Each number is 500 + 25 x the weight over its row's rms, rounded and kept within 0 to 999. Layers, rows and columns count from 0. Numbers have three digits each. The size before them is the row's rms in percent of the matrix's.

# down: layer 5 MLP down (transposed), 768x192, rms 0.0652, rows 474-573, columns 128-191
# up: layer 5 MLP up, 768x192, rms 0.065, rows 475-574, columns 128-191
down474 103:496505497533522507523513503457502501534523507540487547492482521524521502511479513565500484508517524528452518465471502511485487507507460493509503481546495520519463469493494506520488479454523519
up475 098:512477504505486475477505494533497521500459509524512449477491487512498514551508481505520461506479532458532516509519491491540517544524499503516545531540545525540495532517498492469531476539551463
down475 105:482531485547503496486506506537511549500508493485476529508510499490506530498507482510455516566514484536475516482495473508476537472477441455516480472498521556443465485447511521480461459505453499
up476 097:521510526538505468507540513539490540460543488518498511460522462517530557492498476515475525460501494497511521532530460471522522492517462469492502499502479531490508463483528497497516528479493475
down476 095:491534509478514472500462455512499465522490478504511483526467532502466482523511536489512513502533506489499522476470522533464515462479490484532487478487523509485478517527502487535492476466506531
up477 105:474505497483505529505486481484526491517499512535486514486473524521516489539456518528503474488504482505489499523561515440509484454501457517464525494477507526495535504523514468477448451501490524
down477 103:513553516473497488480485481512520521503492497523529535507513516495515480503489511479508485560501518524493484499505484506463510528493526511530495504515513484444480484498508525489505549470514448
up478 102:528496517482533507504481461497508471509548509458475485471550490515501516468450496513471493516499466503478502471493485478521465531504489530497471513479458481493532529458534505545515516522482477
down478 101:463478489534484461507496511507504500535481499504532507477462513495501482531505476462566478514494483501500482515499553488539470509469507469527502472537518531486498487530477482502480512470509539
up479 101:489520503497485482491511548487468494466444499508488513502518512491475507476513520521534507506552501504476519515507469525495508552532481530428512516484492525517534506480487495444541512532531521
down479 096:490505512495531507484513513506506466503536505512519483524504506487514489522490439510468477509478524500490536502541510515472502491506490492512517482462457486507496502502499490533496485442545511
up480 105:518518547491470487491498471480509533459472493542484478498495490509494508509520470461494457496447478506477455461462513510496470515525482513472494457520496456532487486515541481504533514514507506
down480 105:533526473500535453491469487512500464509502503471537501512478506504481474531498543507498521482514530531470523515518519498464495483464498487497498531474491548491494533514473493556509486478514509
up481 100:518496434541473505487523529580513512490497441485483526506499465497494491496494507487475513491494513498498508541454539489572433548491472475479491490487489528482499525499459499515521468547492476
down481 101:520510530515523470471472499495486544524518495460479495542446528495501506531462489484529473498503521522484544464482501523451486474481524506483482511472499512508555460503501470474475481513490516
up482 103:491500478508496498550516510490518488466490464543495512528496473536486518492492494509477515523510457519533501468519481470473511516436509528495479527474484496482534496495459491475516497474521455
down482 103:454510484498521539513508507475510508523528493467460509510515530478468491515521520535508525521488489456534466465447530518502497517490555487492544461488511477501449487540507471476470504524474529
up483 096:479503552460524521490544501493497501477504482516499520510491496482472498499470494527465520507498505496477439539484502507533534486492496479515507558492513491521524489441482458515496511511534488
down483 096:479487453508479453503471489524474481476508530451447532470511513490550508523514526489521468445517485516511582441492465495471462485527509514463533442523476475500507514507488472501472519498493488
up484 101:513528487507515525521458511556509497532490507509437468509460533468503508503486493517508481509462519474508506480469511519534477498526541521542493502509524438480470549535508520479476482517527499
down484 092:497458517501466489479508460476476524496514519523517492496476477529483449501479477506512474469479477530538523516471501533491539488494494540444481509502478547540522452483483486504546479487499490
up485 102:528489486481548541525503491493453468490490509554481487490531515486472525479472539489487528476498519483506520507512502525507505527490486534481519481458552502518455538439510512512484478544486488
down485 097:497511522499472451470505450473546488532533514488511469497497504538507492509508501496509497510519527477488469482498496500464464485517480534483510494530516461487509498536499467508519487475543492
up486 103:511495473497515511527504446508488524490456510485435490513461519487484496532508564463494534519534512467491526487486462500516470497552472458501504499522492536486521510490485531458486512501505479
down486 094:468498518501431474499547500485485497518515509501518528532525511483515479497489507523538474460474505499541504519493496494516500506482483533522509509493485446579496498487488462520556485508471546
up487 107:549507530519448496503538489499496491524499485537495497483508516509483531493510483495461515505467494472488516518469495453496511538506506488457560527531526508505506499478516442494527467482502519
down487 102:470511498483556518512479462532505505499499502497516499527493472519503474488509544465536480500514482512507505487497486548548534483485486519487509461510487474464506508536478533485466560501481472
up488 096:521545497493524492480480492469525505493479540420527505524527520472497528509481479465460481516479508487500485463479526522527495528516506503553514510535536543513518514484490502481539509476494489
down488 095:487500456492481459545502526497462510494460487481455517527522512525487460506512502499537477442508499502517554520534505531509500450514497469481493465480490484516493494509477446498470489506534528
up489 093:479486498523539505541489507543505497456494487471497533505528473515490519496502474490501509503502496439501455518495520469497510504508508541483533491522487501467484520484500514487520478498538503
down489 096:532506489490435456463511507487474488523511519496501490498498502525494473510517516489522494477510448567529524515531480470487498525469523483495475490518489490485487503538507471449527527514522478
up490 104:497507539492551503510521445466525509520462500521498533464455488529482503529492498491533474454471493472487529447461477469488492508442522504493519527521504522488544493507453489556503499516517492
down490 105:477499462513475477510481523524475526545507510524489496481502493485485500523507478513461509516541521536490486533506503503479485445471500516437524435482478524489461496490502508462475501512527531
up491 102:539456519500514511533480502512450511501544540516458479464473503487520519465517544482469470465483477504529497497516542507557509548495521524450502476470475475504500450519496544500512508487529538
down491 103:518488447501508516473499484507533496534506475529517486488525491509468511495487516499553494486485517475496464502457452466516516470516481496548482501473513524541477492484562485488539462488501447
up492 095:514474551487503501472486490481551445468508476547509505508557524518527482510488537486462528519423504461487512487502503505484500538493486470507480444507503508507508489525495490480446547531516503
down492 097:511461477511523470539453537489507486525526523468513474516463547502476472428534526489499484510536488517495505486478484515544514513512509512488560529504555465494520528470503515462517495529494481
up493 105:508490484478516508493458481515521530534538485503485459495572525486512527447539477530476513455455503489477492558512512547503479513519479504510508536451476510542508528518530505517495493497493509
down493 115:506490514524525526493522540495521483511519525485494522505512536442522497505468532514480487519512517498495515503482485498532505536518494435500552498437513520498473495497450522496512467483484517
up494 108:496506493531511522511444479516488518511520481490493448535525527486508474468475494534540478539482496467532513497475482491536528495477464509495470480514488499485520490468504482489493496521514480
down494 102:533521506468518527474536540513538500460512527537487563479490497516489504521558506516451511499509518562493455507532511483505466560488512495479511502502519504508483506490506538491505485462468508
up495 106:536510469532513477512494523506459444488526480521508546470517486538497494457432485501502538453491546489505500495488525508472467514491501507523477518498488505446486508518497514485475485496535488
down495 096:486457521520499511476501506484536564479506486525508522518494510486519509511523485463459490513550487476518476492519468481503501529501516540445482500524500467524454513495501470509522490523500502
up496 097:493519538537487468513522563519485445491452472483447556488525475549495468515474530485499452492496479489460503462487477527522492486555505534493463503522547509500513501463495533492497523526553526
down496 099:498488460528506479511503493538534533478522511500507509546535504484498531546490501510488493534532467535511488496512502471461502485523519452479524463459460517488520512497501527471503506512501518
up497 103:520499508512499502487504478530502509474511515500531485519488523482474479496504532507513444474492528476473501485524500521532547532458484534533539501483532508509502495479510483523532494548492493
down497 106:470486488510506542470523519479522514486507501527468508474474513488502533440518503533452511501516516529515478505505479496501505449471507448510544464560511536493517523506490455483518528512491550
up498 099:477471519516554480468532545492471513510480513552504474492503462514505486487522524513458478502483493483510449517472478474515475500521521521506490512463509526543465511513535531524497538484477516
down498 099:520482524524509518516500455454502478481449480493527529506519487539449493496469501530478500533503478528460459457478517528484494490509505505529499507525493483501454506442514485489460489530486505
up499 101:531535478519509520501468520499467466489480465500496488487506500480532472515474468469521495513503480494539491492477470491483496484476477535472504516499485509513498514541521482514473540517496507
down499 101:463491546460490499466495482458543461515457511488549555532556492490541517496469503502508474506479508484485521458512531514545517511480509474515472512496518528467487523477508510542521446536456479
up500 102:479498472508472476544541447506479547494498463460531503459501575447485508480493462479463527463518487471487465512477503509520508526511518528472515492480541478577469533479496497513475521510474477
down500 107:499465446497515495517510511499475535434519517523515493529472445464470513503480513504510506507504477498531502571468484522497496533496502508476518481489487490491491503532466514493490511513496463
up501 102:515517522474502501494494512526488510487471499483509505508536544513435511549487476485469510517504535516497506532445524507495472522512459508549512478538511513547512533471504510485472521469477485
down501 103:478496520481488525487532530486497533565501502491529486512512447505453479511527527489502501482483492455498551496470524492499501509490487513477482539487491532509473510502422488471466432500511505
up502 098:462515525493499514504516532501474500493516497536496494473515552467522514525483519486460469497479509500514504517544521509511500501528504506529507497459517503491482489500501503504532487523538476
down502 115:530471475458533554484505513520462487530497490482513457482485481492504460512492542548479509537475546513509515518489521505470528491493496519516465524492523528489506475544494516485495492513488486
up503 101:515508507503515486473492516519476511500524477461492505516528512470529481477511516487474500503493539494544483512504438546509499519513494475457488547486522549484468480470547494489521526518518511
down503 103:506509460486547482512503507484502477531544528495507518476512483528518516474479519510504454496495524522453513513479521503481487512504515467515493531490521516536546513533461501536504501458534480
up504 101:511507524507478508485495524513524504469513485519468484506473506520462508467581584470490470477487501481524563508495527519501506493531521526480530518494511498471484494541506546502540532537477506
down504 102:508486490476522465472529511477457499473525503521501489496514543457497529478463463574514527498508493536499490452519477446505481488494500496485521491483496472503504527473479474496508477496515510
up505 091:502484556484477492493509513517519481512483494548515550495515533516471520510488484477558516495508510508529499507487487489525487490497507545479521498500485529479479539535445474543462461475487478
down505 089:502476430507494496526500494504470524543501543480479480535486510503482513495509510542472497545506499463503480495511503534529471496506473495510450493544493433540475485477550523491550530509544509
up506 102:535463509488499516502493467547540523503484528528514534501504466470486502497432499500517472489493454449509504472523492521518506533537539540491477503469499509521511498524501529508538464530511514
down506 100:504515489491504533502489563470462475467477516468462473523498516516494495514497486515505546510486489516488474481531512451500495497463449476507543477512479517451524503497486479480534515493482479
up507 101:508521469556461501513495492510488466492497481477521523541512525525509517455511486489505497490475511482521500531482504492532492459477490488490493512458483457499567516500472525476523499499460543
down507 103:527477495501529490543476499441504528481501505480478500471463508461451460546497519513515468508516512523489526478501503534445497493478476484503447505512531520530520484449499478509482483501547467
up508 102:536517481510465509528505520485503531495522503489507515481506511496483493456524534456497466450499537500554516479507513515516497507463527500494513526512505434496479511547491508519410476484509491
down508 097:480458545479494491469528492460496473505484521455501509522487510507527508509472492527550523503497504558468485533499477482526467504514491497499490520457515548515479461480481492500524467524447560
up509 101:534543498519485508521494509473496459470507523527525464520492481500454508524527530484475461493546508465503508482484484518527485517492496525435477461566443519527495498480500515511457487509458509
down509 102:484474546515488533484520498513499528519518468478478504460504482499503489487528511503515467475478470483461503528575521504497499498494533457513464502496510440532452540522517493532477472515510475
up510 109:496506502524515466496474533518492524486494485534456471511495519519471520503516462460478499456494491536467442513524452495503492472466485508555495450467498447504502526549510496504507507468519519
down510 110:486489505461490515484484507539491478529497536523459502483452479499540496480487495476496489514510496520509547495490504493486466484509510535462481528538518450487440496472509523457482463504495533
up511 097:506474500473532501485517518489463511464482499528493503494432501491489545515498447490489523533478503487530502504501469477492476497550487540535507504494556505510489476470473517502508435511492523
down511 097:494548498534486501471522483514544510495458462498510525488534486517500488513502571504496434495479536526462475508555465538475534501485553482492451475515493530502490489519512533496487520510546502
up512 109:499480520503515490530463479527449520466491526479490496462492513523504490513481525519496469520490541548500536488497492514464472495516477513491500514513524452506509495515529476464508462496475537
down512 111:542478476523490508475470486493531495475490490519479490509469475488472521502509427494511504528513445501530490497488477508524496491487528491515489460501537461481459473539521518509510504517506492
up513 097:510481519466512501490471510483498532515504525548516467506507500526508479515505511481468548480502556470516486456525535476476503518471459515509487508496514511525550554551457502525511500492490528
down513 097:528489506486503497501465503510468474511506485518532500501490512511494471516546487489521504450479496494480508521460465526499493499503496544501561515541495459454490478474528467502501495483546470
up514 105:506502529505537537509464505499503500492503497511504512492544485506516506478522490426480528531537493479546503523507485455504521483491526501488470513476466512510454464498548475455505520461520462
down514 103:497487492455459475499497517476493506510498515461495457483511520513510518522517484537521497503446506486491485497471460486550501551487495460467511472507512463498536472494440489509488476511503518
up515 097:532497496534510516507507513559473500469482503507496504501509478512557489470508549512470616509513495498506460504474500493525437498507520501463492485519521513500496499485527454531519525532470491
down515 100:485498491488511516547515454452469475552475484488518522464528484496481549528484453504506517510519535527502527497493505507501527501484461487536488556502489540500528490482512498497521440521493563
up516 095:476509487464467495491494475491522487500505509455498464466480512528485508470535489539530477518492496516517498474490505518508493508452477513502495494530479470513488534476543533463524531477481426
down516 099:503493462498502496502484490524501473489509462510506531517464542490522483526484505516482514494480499495477475504501528473496511510530545548504495506488539509506514477484509507481502514537468572
up517 108:508502522481485505470478455484495499522509483506495502509534521547513537512510524460493503520482477498455446477471515492483515534498463500530538510464537500582491464475506490478504471460509484
down517 104:507500483501516489481543502557444483443487538532499481543490469521483466534515463520499474462506497519456471514486479495512530500484509516488481502517508462459507567519497521451533515488473462
up518 094:500520492484501495496439523521546527494502524473512477524466466464507515530473469492533506524474509491474503490490480462532492511470479527455521509480506514519495499501492508485531501507478464
down518 097:500472532550491529497474524511503504500502543505488471483493512523442467507508517482435470494513476499485529472523499494535513485539521466505530492519467507471500481462553508493510472494505481
up519 099:471470503539483517451502498548448543492543482488539492470500530501471468494482506487465534505466513499491479455465538502493457521505474535497511517500495518467541512524489502475483523494451482
down519 098:503528495485490495512530451545530530460460497488512473504491519531513525484541505478526471524493489554508490492507497511529477522500529490503517458487500462511551521505488526462529501496491523
up520 098:488472497528533442470500445547472504507524470490491553457485529495521496535510465520442521532489448488533510487513460497503483497514508514483467496524504469517535523499506483486470535518523457
down520 096:477461519513509529513511539486525542481490498541496495517500480494515518506473526481518434551516542515563466505487532537501503508490455533460517478477487476522523483496464482477518587506499495
up521 102:546523502497515459550493516519513504518495503520542529494490502518515487498490532508508497551482452492514516527453473523488517497481513505529459450497503539522478488445520448501457488473543479
down521 099:501453515515465500472477498502461513522514493458482491454506466483480433501473430510491490524521530488511521492544504503502501500520519492519466502538490517468479560505514469525493548472485521
up522 098:524464508491501473526538472490478484520508503471531494528510476532473546484464492498490472528520517510536479520444542481539508462479464468533525491458496476475563478516548483511497552547501529
down522 093:514500505512493546468530489531537485462523514503469483532523536467510480484528469515517506490476530510517498489548496513482531539477510470496488481464495497485511479486478506480491457460488512
up523 101:488500490480488529516489500500492519532495503512479522501490513518480579507505452489497487533503466509516479547513494463474521484492518465489503506502472504535481482523488473551508453502515530
down523 096:491495510548513474467486505485532438475469492541470527486476498510514447521495508477507458451468522502493448451466480516510520493500501549498484478536499453471494490508522483506508505510473491
up524 096:513452485538486497539507526486444504532507504526499500525486479521505470471482499452487484514476488428508516477473527473517513454536489517485473494468531516514479502501487526486526476509554520
down524 100:496535514482461469497537518530519557514545490508479470478456508524451500515512463540502525500501460533517484481519471479478533527495559527544496524491509507464519480518518475486525493473478481
up525 109:481517492448516480449520528560480467509486497488496494479497520489492518520475495512482507521488491541507493528536476468517544490523475528485481523515539468519476502529510499518489490493494501
down525 113:494552478544485482535488443516540520501471506505481488520529493505455463542477530497497479483520495535537481501498483446447477469478504488460504442465476511503521500502503542496490507536481500
up526 098:491491496503489521478451493501516459478499481500472453498491434486570511511491461489491527477464534511511447490505472499515546494530527539492457485536481520469503504493530481473533494493534486
down526 088:508521502480508514542515492487461505506496505502528500494494511504460533520500527482483520502491469479505537542495522513496526540499481480517512538448496490482497534524437560518488545517463544
up527 095:471491475501515504498528506459499493477538489472501485467536483496498513508514518497499507525465487502556517484496502494466543531534480496506484540441493519498496501536514461495480537515483495
down527 098:541501465534491518506484498519478535467478559500496522529499502498517506467510501496492465475524531500508486486521541506476518508539498513513517485464483464463503465448508522518509518486528520
up528 106:543472502481504488497483529549510491524497473566480501486523508529487467541494480504480542510461511513517454543539504467510454481540469505498502501487480502506477491540486525479488518499478530
down528 096:481536483508519523516470522474472488460498522523451533490470499490464510447525502525508463509509482502465486482496505535528487511472511503516508478492503499492524525505514520519456485515515504
up529 102:497491543514520507475532500523536515492471516540459472519546498488500528556479470502508486524495490479555521501511503470525496516525478492495512483441511512535499494465513472468481496509429506
down529 099:489526440534502462484480508495520510509530465500521542534528541512479475492507480528488494518505512485506444482491485518482529509513568501512525480515498517505543532554506492437521475521542507
up530 104:484533458483575509465506477530474535482543487458495492506470512454529503510504507507495467517474474465508509526492529470566473490512520477521530505486528557483517501520528501508491504467483502
down530 108:493493531502470522534469524486512484464521483494519527469549524514474487562537513482481519516486457464512542471530529481505481481490512441523494448507469495501473508502493474551475545512484477
up531 104:494500509487494515497578500503529491509486516494450458511500500519512513470463490511480531510508474509533522520506505489492474518508504510507511493472475525494505535541490529519481499456506493
down531 106:488482550517503517556487510525483506498506475482494489503533473511479499528500510483516516470498503467505505525535504469544502503486478512514492512547528485477512436493489477506521517485484417
up532 105:500521488478542474488464477519504480443488499483481510514441504492535519534502509514516547517486515499494516506503497498523490530483456517499518500495467464484493496525480500431516542515464512
down532 104:520509482502525490476481512450501493483505512443511522536514482504502525504491478476478522509459453449504535529509556524504492495518559504490498499514534487482500483540498507542503477473488482
up533 094:527498522517519485520548504515484465484519504525529513499447510483464465494502524529460511483480521531478447532498479488489469551444497501455457479444516492535477529476531491511526502472518442
down533 097:508505505480482508529527491519507444491534493491479490495544447484442554492486524504533493528508500518483485522476492510488497459485471490487508527502509472501488464464508496440504464486481506
up534 107:469516503492519491443457500508486483506516500478469513499505521489533532490502498470474495495477524504496502529461474496501462472444504516446508438508491504502547496456514485497461502461493521
down534 103:463520477520540511491500504465489509523505534488486508548490512489499520472485475497512492490544523512503507489501490492536497510543476460511481486467571504504493480468508517495529528536469478
up535 105:531482502511512522511504501519534530543506432468476495474511526522441495493523539517496551494463508506477456501529449493522471516490440490534482475504506472460523499532522470492512497499514527
down535 110:527535493503482483540548519502511513469471490524487525543496506514481540521517507435500541577509475520492559453497458483481532490485496476517531491521508520520491470514521493519513512490467505
up536 093:510475547450503502482458468464486511493517487558501510470476532485513543479467508533514552517457474487498491544505458491514503488481522518475529475498504532509502498511519526492517496542492501
down536 091:471526493516509515528494531547509482481538511491496476474480479508508485539492520535498475453478521519525537531519524503496508484481498532507453509539514496515500474484496482540519494477462480
up537 108:533552488501478477534492485522500510499480551507461489488546496528486446477480511470503510516482532456496499482516508491494539496527525488482514454498506493531505464524478491495509495528517490
down537 106:448442469498504508450441493514537512532490493458522511517442518449526521485496531501519439511507458528507458504473487568544500517507501561462514479500484473492498495483483519475480533483510513
up538 095:507527478509521525473537459502494525488506515475464481457500483466454473561490483463499478466455486518442457462560538474554528512522510501511520543513483492532490496524543475515488559503490492
down538 107:517516497526509505519487513490473514481554490501496508528487482516500527482487460500511479473501482465517483487517499538490500482499495486489513541504476469490497481475559477509508489519487544
up539 099:488540496509484504508485469490500491496522516471527507495558518480483552483481552510496487544443514454511480494495503505477488472547525501490477494473514534475503512539513467519494530509497500
down539 107:471474506492553501485473530510460487516463519490503522554480493522497484515508468503454497504511529516484486537491471498500501522518480526503506535494490473517474569509520537506519489494476464
up540 098:492444498526508534490467492505467491475502487482450483491542476460435490535532473479515516501470462515490477517500506519521490542516494547495477541491535516478478496518488520484508534500536533
down540 094:509503490437488520505507516519543448526510533504526513527486477465506484493510526430483524480496526486545498500465485480482486482516470503545456517485527501573488501431478465514473524508473492
up541 101:536502487523513448444493522484477447500465478494464516502484512526523500481463510518542503536486529471487491480487503545483525453516514486491488471492481473520519539548559475510479527516489523
down541 101:510465542477522533528447493537499461488465492508549528484461522475505485487516507476514482563514502513483492523504493492480492504473470512463480499516533496528469489473462521502499505471495454
up542 099:509522463521530526516537549546492491472495480535493525515509500489466498498503481492470495522506495468497538509468540561480485520463452502489486511520491472480476453479514498509507500502475430
down542 102:491540519470479449496453535470479504496479450482488549494530498518518459492483522468537521472537497509487542489511493499487520490463484530497477466494526497515518480511496465484499490497474501
up543 090:526505496533469479481497474490460498501504515508453492486489540536480468520478458500505512495461482458512537570511472490517534518494483483499511523512520479481486480510475500489478489494514505
down543 096:484545502487514442495489534495559532510481485513510486452527509491479569512496463481507500447494489496461487431514509474468483515518512470513475491469491540486496477490500482485550519465524493
up544 109:510512460530521514540547515496544489468502486490463466524527521494524466512506531535481468512508527498491531514458502489516498524514497491440476490482465524463484512546497501475450497495490481
down544 108:497512477487531479465513501541495440466496518533494455491467484544479525504491545518475522501467520521503467534487484504515528493536511495538518517487518516541537493525516487499478477482478489
up545 093:524516524482547516505512519489498520540496466516499460508489492495538451492486521506508510469474522514459470493480478470515472495506525457517520453523554490474513528507535512480453521498470484
down545 088:526492480472448491501550491526535486498464476533461448486495500488485523529550484517521486540512502531516507491516490501501495459483457535503488539497471498531496456493481477535502500474461523
up546 093:497500509514444494515450472533458522517528507509517472474500509520477496515521471518497494509510476461569485510506528526498543533474457503523479513523496505495523503523537510492543490497493500
down546 094:496530518475452480515509550431483462512470511477488529500508509491506518476478488499467516515482501480457520502488493529489505469475494434514501482471484518445513483488470504500489458483476507
up547 099:469468511537522484488519471495496547438518525526511463515499497474520495502496526491465564536522500502503467456480517513512490522546536503511520545494509497511503504494485486523518511504465466
down547 097:520555506465508492496523529497528502548496467485464516476483505529502520495489492495536497514507490524506511520525510469509509491480469541491505511516518524454511502496482494529499493498517501
up548 095:501481489519510534489512526491515493506505532471496452512482492515479553523521493480509497470497521536478506524509511469551459485457506518517485497476521482476538528486497447485471500527515521
down548 091:478471508514548494466472468503495503488518495472492478502546490551533499508511458566524480502517493504510499549493502546475568537477491508522513525509519474486499550490525539505549462515485473
up549 100:489483456476500467485507471494490529488542467493497513483505537491504515495447496528453456504501495526482548504469477523546523494471529478470536487494500490512484501537508520515511442514535523
down549 109:476484485483505487475540566472484507505509522499514440515504508463485517472526493520504521530475503498486501521485563529491498509473476567481521542525475499488527490515489468476550464468463514
up550 109:520458514500525511518524508524479521460471502525495498488478524514501491528483521547530497557526515491526539491491449547498484483534509470519472495488530543497507518500493479538512482508503503
down550 107:489520504473485532480508495494503488497540482488522494519478480525510512486499512526527527523494511506525495518508480496468501490476476494521528529517479544475474462536563471506468498523474541
up551 102:490511528483505510489493483476487481483502495524521512485475460461511490514485521458502516518484508465514493511489503523509535431520449573494498491531479481539549483516505493469495507523514502
down551 103:525480461476489505480475512540514516482501470511478473491528551530495500515493521497477493510498512472468507495483525524559493520540526470473512514493527509517486518507550534489550536510512553
up552 099:494471504525524496486517502512467504526483504522517486531451536516512478519476523509536499486506520455487491489503516523496478515486509471480524525500456521480472470527479490492492535519498464
down552 102:493474483440473495489527479535516503509502479535475485498510470445502519441561482498517466458508494558490517481467496501509514498491443484495531523499526452480493476505525490518512492472536518
up553 107:523494536475506478500489527489517524488525480418492503492507557520513534522499545500492478511464501512522435467537522487484506489490500497465489494467550505487474525471527529529517492504490495
down553 103:482501432501515521539522481456480486500479528543527461499508481517457482497477518483536539498509504498505541497489496496553553495508505535491469512529481496521550424510485488446502507512564490
up554 104:510531508508510469492498477508507520518498494495493498551519511467519490497470475466489477448530520502477515466532492522503533489503515532441488484499496546520534474486506471555538497506501528
down554 099:515467516492503512483479507438516516529499516500497513510508504532447489501484499504508527518514518450522497513468491458486512513497556507506472573514511499451532515510504507482508518455495499
up555 103:487503509486569481513490519491480491525494509502504492488476490476501451507506509545453484501472554483575493540494515536493551503498501497531506518479470467535499500508488470453507573492516498
down555 100:531481477479455522516535446521540526475503493494544477508482507505468496513472464505473498499468510512462515492481531511491481444506505488465499548515508514504460469522489546496523450499521514
up556 090:489522511518470524502485518513494497534502483483475513496489508536508484502488493475471505499484504500507476529450466478488485502503556547441464479518503507523531493480510523529510521516470517
down556 091:511536474503601481515518514478512513474500505511482504524489497479496559489509531502459475527519508491511490500439510518518537524514496493487482527491454510529479491513523528440500515439535515
up557 107:497527466528495486534509544524481513547501519473513527522483564486513522510471476527494476501482493488534513544436479488472492471495536493516528544494489474448501502516473475498515522494453473
down557 100:463485535457462507507498512490502427451508468497523499438539484464512482512494485462512498481511501490480529496511499505520469525525444509499472484528502518525517487545496508496481462497541486
up558 103:522492499481477476532492538526523575499501500532505480477474497502511491508508499528460516500477520515479477534486493529542510490514503517507457515504506481530504521476507521465486520475495512
down558 103:447484517503523499503523481527482543468534484511507520510530532453532511491478511456512500489485473478471479477472474475517459515509464489531499498456483571507497495510490486517513472496507519
up559 107:549496515507495509484522505521507484501532464504468463506490511480527549514479512512533467503498470535516497529479481466461531479478473510498538524472528501499456492517532491448492467523492525
down559 104:476492520475500525499482494487506552477472511464499548517513517470500479482522443482502491476504530559516473486507509497555470506498495513486478488507513497505496497473457522533477534472483509
up560 098:540522485493540524483488523488492483533521485516496496516510475477491485451508477527466473498489520471427517496540522463513518525523458534486480511475488457501496470504495516510485468481524514
down560 104:466465504493521507508491494518502497470502492521495507485516577538526476521505498493529511525538490511572545514475504514503494487496552528482469411523499535492481507535483487519516511470484483
up561 104:524478519500512534516524530486504514506527532486522493480453496481463540493525532503468489548514544517503501548551516468534482469523470487520510517489484529545499494537533537494468541500502482
down561 109:458473572475501480518519500469538463475479432555498529500513495511461539475481500514485539497499497484482499486532492487504492506453517501491528531505483490455483507454450486447520511524474522
up562 101:510520488494463452514555453520542490527478483492481521516490513509484491453485545494494495523463484535512498498499507518506496548489477446442537491523473516516451498503492490515514485526499456
down562 098:477442485534480521462530486527497517490524453544490495526523487521515495501465496512491506526474499492505466520522499525486490480534501494557525523451535493560499492520531533488483501477557513
up563 102:534495491471474498429529450508470463456514489510519508491498520503480491497491484494532500513503481515491490484488517481488549533479525459511545477475488517475491511492500487506485509491485492
down563 097:473494471499502536513499543544519492537512500484490475492459499486513472522480517503497534453475507470502526537477480512540430495492527532530497503496503512502504482510503474502508494483450506
up564 099:506512478474524500476520481488518474506496526497512499490508490479512455493453476500477479483519478526531474480523494499478479487505511563442506497480487565513473507511487529499538535543492477
down564 096:501508522511462521509555566486546530481508476493458483496526498520509513532526498490521521477469501485475522514462458486505548514524486420506510499480498487490512505535548482514489450498516501
up565 104:490474459496515491509503482520503518482525471463505527447531531488447515534467509515506497533492502482523548496494481475484500519482456481524505469524492487478507496518545470504452553504491499
down565 106:518496522475480500523516513489492470533494527516480480445476483494490530525516475529468508476500462513481483513468557510516464471497477522469485530497472507519483515501444513512489443528512516
up566 114:473484497512449487477490548506522485500437519542492511483514492506483510501511488520475536524497489474453507520505514513502500486471445480481515525515455494487456464472500504504487525490484507
down566 111:504524528479490453498494463492502418552559493474449488477483514521522473524492522485495541478461483489504492505510490501436484479495521534481515477518501535507503525498498474514521522468507500
up567 103:458459506527558485473494479523484494503462500501447481494543469467492480468494504519470499512501527468473492511499510481547527501520512545474529496505478574502514527476512477460523533492525494
down567 113:535436469471527495499500517462505474509526473557499449524483510509446545473500491553525520468475502503518493517505486533497490495466458516518512542497517535473490487498503511470548510495498479
up568 092:554490494519518515495502525525447508493480545484470511517523533495470465541476424519518509513505499523503486466518505504491507536508507501506545564514518521526487546508497462546538525516482490
down568 101:506536541480538490483486515477506460499517483494502422542484544494518489467492498497472530477488419503497545493505526515496480591501492531499463489480473538495518523499521513501548519479517499
up569 097:499547514555503444504535508532530501490515535512479502520460536482509506506517455481535527475549497544492516500469506485563505558508485492527485483487461474496441512526499506504511515489512496
down569 093:484496494510510534463461547484458503495507440526498523484533496510485489494485570469497503499450506526481465504528521525475513496464535519484491540508522495459537519500498528484477522474494498
up570 102:510525462440501548471530464500473522499476514531498494491520518491500507502473515506446515524508484505471465503524500516551510478549517525541487504532513512520473540496516475501461501522452527
down570 112:458534544504484482511520528524509471469513516466509511478528489514498468501473475496469507474505555483532490495515513494504487517477502503505571472449445481473519462478473522509481475465558437
up571 099:523498493522569444513538510520493471514522491459494503575503522492550509494478536562501529529486495525544508461440490521532497458516498502525500511496477488509495511490547513484526525512497521
down571 102:561527474543453488450496471460508509525490501532483466495484502506478533496496493521483497489518497487489532526480469515552494528482452462511472478494497505492499463513482497498476477550531491
up572 106:523502526514478526482496506533482527464513501506507480506487446546518468474474480462477502505528545486542507491510450473518479465471488493498509494536523505489495499482497511521500456499524500
down572 099:483503505491534489511510508470507472505492505468477518490495490539523507518507536506504555510463450517471496530512509518511529516498502499550523490484514506563487497462531472504520465523487471
up573 098:488518488554505546480503527494518532507494487532534540472498483474496482495513538526508490459497492487526493501515467531502530483515514496468471483541522490467516454454468556465468479455534529
down573 094:511472478485524490471490491542494451510496472530479519513477473551511501508513506502514515486475485520496534438475502499474438503478455527531497504470512487540496500517511458489503505539515525
up574 101:482495491555478503501499497469461547488549506512506512439488515512528535507525484499496467514472465490498533457525495471526483485516505483517492519462560502492544519553507498533514472476477497